{"num_hidden_layers": 9, "hidden_size": 640, "num_attention_heads": 10, "num_key_value_heads": 1, "head_dim": 64, "intermediate_size": 2560, "vocab_size": 13844, "hidden_act": "swiglu", "norm": "rmsnorm", "norm_place": "pre", "norm_eps": 1e-05, "positions": "rope", "rope_theta": 10000.0, "rope_fraction": 1.0, "qk_norm": false, "attn_scale": 0.125, "bias": "none", "tie_word_embeddings": false, "parallel_block": false, "init": "uniform", "init_std_qkv": 0.0191, "init_std_o": 0.0, "init_std_up": 0.0191, "init_std_down": 0.0, "optimizer": "adam_variant", "learning_rate": 0.000507, "beta1": 0.95, "beta2": 0.98, "weight_decay": 0.24, "lr_head": 0.00285, "warmup_steps": 261, "schedule": "wsd", "decay_fraction": 0.683, "decay_shape": "linear", "final_lr_fraction": 0.0, "batch_tokens": 65536, "max_seq_len": 1024, "doc_mask": false, "train_tokens": 526900000, "max_steps": 8040, "dataset": "wikipedia_en"}
Each number is 500 + 40 x the weight over its row's rms, rounded and kept within 0 to 999. Layers, rows and columns count from 0. Numbers have three digits each. The size before them is the row's rms in percent of the matrix's.

# down: layer 6 MLP down (transposed), 2560x640, rms 0.0234, rows 2162-2187, columns 0-79
# gate: layer 6 MLP gate, 2560x640, rms 0.0273, rows 2163-2187, columns 0-79
# up: layer 6 MLP up, 2560x640, rms 0.0261, rows 2163-2187, columns 0-79
down2162 101:480530502462512484458528484487461527493490484583572551621559483473547501545517441526448482503518446446509445446470552590488543499525438457533483473462520497501513477477484464464475541514436465423458486482511426507496499558503502450514523517
gate2163 099:511494457500426556512496504513513524481486488452553506480555610558499527528513467482486531468429508494600444486473514510549510463524450520414570453557456579492446541439430507473576369522558422522536487485512494478607507386419531533499500453
up2163 102:473519512448466486448489448563479425565529464437474548439484548604496474500534535452518553470504444543529530492396554502515541486513542496525454471439432472550426459399509452442438443433514444553459536445510457485457544535553474526516516504
down2163 099:508473517476548475495604444471541471535520438544532485479434465500462500564507567516465493545492510501518513465459492504420477502512567554530497509464499472500433497396493441439525423484555460548514488542586480467503516595528526526519503459
gate2164 101:635517480497493475516541483477547525536515493491477519540500447490548467414455399530543497508389493472516520565491531511475467466487483515435525502512483556486476385525412466458533517571511475531507501446572531464529456513466522474488538500
up2164 101:501544494500477524511505499505468494495418494480462454493451533569544538532500427476429510535443581543412424508435526532538490468511520463473505457430428547471488405547523485435487419427528492449474479446470503527488510496451561527522544535
down2164 101:416455575508462415466524538550553531476567542438480510506492518446477505503471479502542481455535522535578485431512483517481454508481485514517497503518485442448467484450452472472537492501468457526505459526550513499457501477553437484508468518
gate2165 104:474540481456466563509519464427411600475487502479495463474454555488471526483557510490500466500468504536434548490494497490505472490470500497447514498462506489463472468560523456503491442439523474488553446477502567525454442538493418490542506489
up2165 105:510545523466445457506599495505550477532484447548475469411483495478512530543537492549558569578501583555498476527517526597529549508467530531538487473551527447517575448505458505504503512457471466528468499544530470515421598611503599416520475502
down2165 108:549527530474506524517421498480588489496506455531428456404523477530438422589511537542538506446454521383517510534481421508464505486523513607501583465466555434485490497526514525454532525485529475461593537515515467466484445605511512546443440522
gate2166 103:522545556475572490500505503544565464394548526553505481443492502505495474475491474511521483478481520547527515541557496474486473472577519516504488484485475567513441506510519525523488406511502435500527513555504455492457465470534485500482549564
up2166 100:553545477510487546527508519533490455464476510542521544449430474473508556555450544547495479511512536563603499504438531473479449416466493480514455533501472546486517532466454465505501545458474535485493435508481414543559471487560446465462460511
down2166 103:576524480449480558504540558552543435571448552463483482508528471486485535472403463449497479569509444510535509525492486479457437498504492528522505454511524542423518590465495516459453594535479519574567556433514515500555521477481498487541458454
gate2167 098:485472542566439540493516424491458481477507421522515449530529454507594517410463538481552442410515569489487521521479540476572396433499510456498447523506459482549459492552528494505542460465492529527488508443515517520541442462499454460497513523
up2167 100:490460487465485523531482571498483524568443483513448460499482536539457429483458510561564484460549527464499523466391499494510566518523456509466487512458438509525497527547466520486550465514479490521506465547469570584551557449527519463571488518
down2167 097:441535511488469555484429438561559497553478520502503538544474483515471467487489506529554465532507467519465565468514430487525463537513532450542555529471478486496528527509565481511544456535461450533407490526489554545561439573551500517493512466
gate2168 099:495497537509479506453509505459501491435494501452490403533528448505456519553618503466444552486501498524489496503473595543444445468519549514517458486506554487420461497560537499523572525497487450486448510455497466537495460473441489485479453525
up2168 100:453511511524475546520505450468632485555533459532525489529480531486569534484496466436535476607486537510442469573460471453540480479544543414459443464566499499493414473491470522518490533549577504541512514542421504501504477515467480458430439543
down2168 101:506526559550532458463500538463486491536471490527535447523544503528567555528560593470493606432524514506459468544489509436515461502495466424471497496533500478431483562475463479486557474495526490508499520467467552506474528535515487510469498500
gate2169 098:557512505525514471554490455503480489521444447440477548536603547475491557543565447466499483480515526480487472532462494524532495497543518527452486470530528517525438481512527602504490524437524492409486487481450504476503432483513469571479510569
up2169 101:536509454485482499463488504560548444464488437450521511431436459480507497494493570558469502539501473500471442537499487417496545479537549562497505492471476511461545472560474487529526477534530520494468479514451461461514483529497540508487546553
down2169 101:510506510507527525466463495525429472568492453395457519543471483507439527577518477508499506547514484487461455567527466428484436501503497524554557463493569513510477499456421539508472465480479513462512514524500477494529526453506587518464489493
gate2170 096:461433573486499493462521444560511490468452504500453490450508535564465514498530540516584476460518442475447450488543502461580492564521496493468436521506519487446488473551503476497550468464464528501562537509485510489509514508485538475368509457
up2170 096:448421497495511468560564489550507512472496526532515550497492435502548489541514507497488490449534442461542488475509482529512514470522455568466516511437540448463493437536464475486497521513478567471546477507459468498478540557461479511442433473
down2170 095:502560368517520470505539479510452379462465478450442512525555472458586560489494469554512573437544438481501498499522474458496441492436449505484498492594547493502546474515464503470475423512525444479421467470490439516454543515575440525471521497
gate2171 097:454429489523527478564492468516526497514547537480480601460505549491390476508471486457525519506517494523465454535528548465488505449439479516495447421537561486546476504550494523477420532469535530403546445485512490561396449527501489457440452467
up2171 099:472414470504480544460552534449505531457449541484518488481500501577493562450578454486467478474468439538556497458462429526518527521521433485515474508494473548431504506522513586497532453502502502542448498451558525556513498512513453480532517499
down2171 100:467470467555446559460522467562474468512511519505469512478542443487495501517469534516544515583514526461515501615527597509470442487522505516509513514455480483513520409483477553523520458525551471497498466539570535520441507502525521483527513469
gate2172 094:573480523445477481508473575556516487560503494500548477488462501522508454468591465514432490506505464555472542431555488483444513508497476481515475473548450426531463480456451540575503494491448590532478442497516499406623414548530551549531486466
up2172 097:474484543512448501476511511505494485517479475523505505595466522449498533569503542492478430478492499460414549469477453514431477544495438451503493598483509500510506508595522499505568453527538559496422554402554505530514549530536481559516460508
down2172 098:470499499598543483517515499473533577470490450491495550494452459545517514491485493509557521519483538557470449517500539445570570482528523446496531433549546508465469540474520455526480558542460487548552445507475456472445505459417463496510458598
gate2173 097:498475527559436528552506537490453545516544517458462494527502461484570474487583479531578462492530481481531527511515507548498496514567514523492559529533477511457448489545605484486539541492419532532429529493597509512528447560490512545467511540
up2173 100:486527479497568525577493547500542429542460513491506510513490485460453545570517476446538487411488509526475474523531449494546509402510535513509546521427515447500568538589478486459490533489515489490555540525378451533499420487470540483533483501
down2173 100:437474629523532450504473482520486552495523607546515571467547515481500585524438532456455461492489462563472467532469481446463432539456454607525463466562502530525464540492429475460458397465542520485536500472552414492513566437547474530431520549
gate2174 099:519445499559525532584515506465537479547506481448575501540573474481478500490500410490535540449509465562397530463562512485581477555572504525550550486476503495582456517520525510568523473549539510463501457432590557565442523540506478501416545468
up2174 099:451455501565448542439542499497578577383446459506521461511423492494502481491531565419509500486507542482541476485450522519490401536477543500492556487479486518473541467496474574406488547531526535516520521506518449506478503464451485477418508456
down2174 101:488545477534552430455516522448526480463488518508478532546543586438601501540477484443446514401477540591481516462508521481517536521511491461434519510482467503528506565521486488506617512478468525484527516462539514541478474494475564480519488501
gate2175 111:512518487504487461523528517518479457547459545527491558529499507522591494511485534511522490497479504423540525491528511514412491544504494543543533489562538492593472508491506481529536459515499540425561531434486538486520488490531531503496531546
up2175 098:514596522452602472570542518490600533482462538522492552531441507547504461553450538532604489463477479509520506500561506567467406520556463557517529493537440531482426522480548511447447564530509565471560478489535568455529515454530545490520446507
down2175 086:454439478531480497485468508484540531508501495558535532487489416488468471484494433479514478505536567456468490497525466498578540527435487488400533437504534549463504520436433498522475558533461548510524524519498446537563512554402461401585484500
gate2176 096:503497520504474510497519545495528551460504530503545537522531524569412476467384512468512448513527457499442523516567515491521513448561530509465449513546529501524454423433466494474516530548546508504458452462487430537367526493494523546511529562
up2176 099:511465510550465501410463542512501519499398447539451460532515576544499485473512509443538498615428423420527486537483522493536480601423488453543452515409545461408447515481525525486521500520468526441541541477422623528512458529547500565526480441
down2176 097:483437536485483518496494501428436512491506535530488432548481507526445498530467465486514518515544506457480435567510531507482505481525500526572589509505574561526411450536504503455504450523531508514519501487513542508501446513491462513540457518
gate2177 101:531467503506423483479490552463386520507456514463557486431560528575466467503504550491512457470471478557434485432557496596492486421471553501531581437434432470478502520466505480516507538468532525488508421512520510531412532540476524510536509496
up2177 099:487510518523536473430435478476504551509526540518475535514515464515436521456489472527543464526557475514490572534509559585570481532562531555506440506528502502501440549432536438442495567468489510459496472451544541441486411491518523546510535511
down2177 101:533445521503536489451408567437457530600504457508508460489576467485459422523464541473517511448478449416425513534552539542505460541486450524527557494556494507461504549506551484452500518439558486481515428456465519509513521549600475518538482412
gate2178 099:515462494549565561437566466573483458530441489575488488468554516522486519488505527464513486482489505468466524545516506549503510476530456449470480490538482482387542503498500538544566480522491471443476501524495451497529477565555541553568534488
up2178 101:549494442453497510510499547535552523460579508500425515481471476510509501450557487538518468475548461445532516518456501507464520499514503534526417470459509569408500451528521441563516582454554477497489525495562420507450571494530480554471541557
down2178 095:512540475433465482518501494520475459483463540506487452517453485507482532536526554504515418455483532473493486514456531389540469473544490555470509504521573462494482535486508481461524489503544434424512551481492547498458551445501544509556469446
gate2179 093:468415436495444509514458485526496454499438488504533426590461479457546472531588436529483542569489474490514532465506511471491498446510518484518532474419483491510526466518423482491528471528501514543535487567454428458451435571473506509438480485
up2179 100:454470525594491521453467473465488484503529512497467427506436480508556533483534547499504498486537584487454550462503515441475514561515460407489511459485504540490570486501504571558485541510563434524493481538474477580462461512546564535450480465
down2179 102:474464426526533464527485489517523497521437503525532481429488504517466427498449518526456455523522496506444508448493506483478499517576527437511581484514530509524441551431510515568504508509463392481506455535522500563521588586558481534522482514
gate2180 104:479467514495503499376453530498472530552430514599468461463518558536524548560501529548505581540457483514474546495509399559443429511550477537482473506553526476574510476496478510452501484515526537544463496429561442523450541522548537573515550479
up2180 101:502335527630491531411493447526554470553519471494425605501522515466574475491486506577476481503591543472535497513566542521502481477458497532594529462550478478560508449561485511499471521529546459446513482445435521553559474480482498524465491529
down2180 104:565553465439493476506540494486533502474579482444421515486589499548503490536586511445474509454450499510501511526493499437510543450532468488493497463507464543517524498509421451510491492483433507505534483518601513570471510480424468500494499457
gate2181 101:568536509475523546524531487520472469550541455510529451536471503519466528453490492539413532460538457457441496447593543503501475449530543536442549465473494431429453491494457498471512576523495575488482449529478467546492485495513527529489459507
up2181 101:453526521484450559557519535495492516456605482506578580457464515488497528418514499579473528472462412504500490507500482482374543495428505452467503473508569539528504446493471531484477486490509540486519519462549485405434415434599527506498420448
down2181 102:474598562514462493505500585547483500531418507478561538502570587464498518458516444500437555484489461466522437496471528489512566515448466453460486473506499541479531496562545467500489509542505499530555380449464493493475509516509459452431418503
gate2182 105:478514473472502480519522452517477540513526520537546508526538541488627559518505444512445483495503507500408511465432438513466498511513525520514588524453508527505465559505458497550478472484483505525526549503441583487519440548550479452522518528
up2182 104:492436540520519494505511517492480496551513550448544517532500480473520463551492488436571506495371540501512460421551442497412482481567517530473556540597419495507512470508462465557516474530475518534584522470464541522530467459455483448473504500
down2182 104:512443521418515530599492477500451504509485463526504510540536462537439575589473461492527537449480431466522484553470532517468506511546533569473426474446524510468519513588469430529407534565497488555485525499528575489624447449499519466530424367
gate2183 099:501490446551480506525543448470414510520506580505572502510524505526571515515528526480538504485484512523514467557488578477475528452554566514450501461515540563497480466438525567498475515512524484434463538508483489465506457465458546511546510567
up2183 104:564475434510517496486390440529489552494560500492391535487557419507482511471509546521483508536495533517449431523544472483504522485467560461459526533456472565527427464563483565467505451474504458480471465465462559569450548571480417552485509463
down2183 102:516492417498491534489509481531471530468451552467532453471581475469471518508450442523491482497526461499471470461504522504434520463496467473521565520447476510505510532516473497422505477497529491553540557508581489519460560502515530546521569596
gate2184 099:532471579550501522531454429462470479462593461491425467509566593535516554523560559557509482547436496450461513535440474502552482479513473526497482410464525401470457495582441485523467507534475558495542485568507509486424518584512512488453549505
up2184 099:473519503492514483499499452527453591443410467501546531538425469484454514510439494488588466576485503508434477513458564470526513497478508546565531500497443542498494494508545541458492526577453501490551621524537572506486536548522531549499546450
down2184 103:476466548438475436474459504572505495529521473553558533481484581510474468488468488497548519554545569488477470520510511502482631454531521511492535494510516422451494459557492539449470506474505470490513450570458481511456539464468516466482514440
gate2185 101:516614464470538453533514499493553422454558465514481464536471529512508496488479535503488559461473435500512540452451533474516532490512493513502431467517532481529528448513435456456465514512456555572493512419406587466516461471516481377533530493
up2185 101:431568494570506509458495538478507499428555507483514525488457576497463557520478506600452476505551476513530516486499492502498466528481460518487570529517518529457507536506464511485512438467453494540594494546423519462498567444572473516489409505
down2185 103:496481602506494518479513473517522524526471465500514552522494542540545440492450576479557503512574471434516503525545459486558507514503546473445454481497577498396469457528472505529411434525524548530505515490546501535471530501477501503481440495
gate2186 096:518517506572524546565542540538525551453488535413467520543537513491512480500454466645447547579464524471514486460512482566522532470458596514488494534518467508506472525422441507513490501481461510523429566560594530571483540525442485459519515541
up2186 096:461524447541453549503519490499454498523514494495531525506539541420481491506504451474489562460480516500486506493482511539496433523545560501531429562467522504480494538471590519530459514512496530504460574521525501568520515423509414450517473471
down2186 098:523464529418553527444502430523511567499522489529498499483558513552479566519493576471522445539491471541404422532515489465475573492520455511473496556455575464505466467450460507488453425439458470536429449506587548523567476499464480485478534513
gate2187 099:513534421482418484511462539507526465549466473493487427440452420532488508518516528491445483540558539524584495547471420525496569384620527507524547453449526512564478519496468465543510559527528513491442461482564503561568514452430500455488525475
up2187 101:529515539505484492501461473480495455490435526468496594527494554499506495487527544500506527530502456515521525475573451465506499499484547435510485465534477594514541519536606481450478546456544528513488563532474488510551494397507523446516474447
down2187 103:514497487475508507504484552499459471532558525508482456437432487492498515550482507509478482525542472516524471510482404526551616476508542409477485497414457552445549483489536511526546482510520442523543486450540460584482518490432517508448580537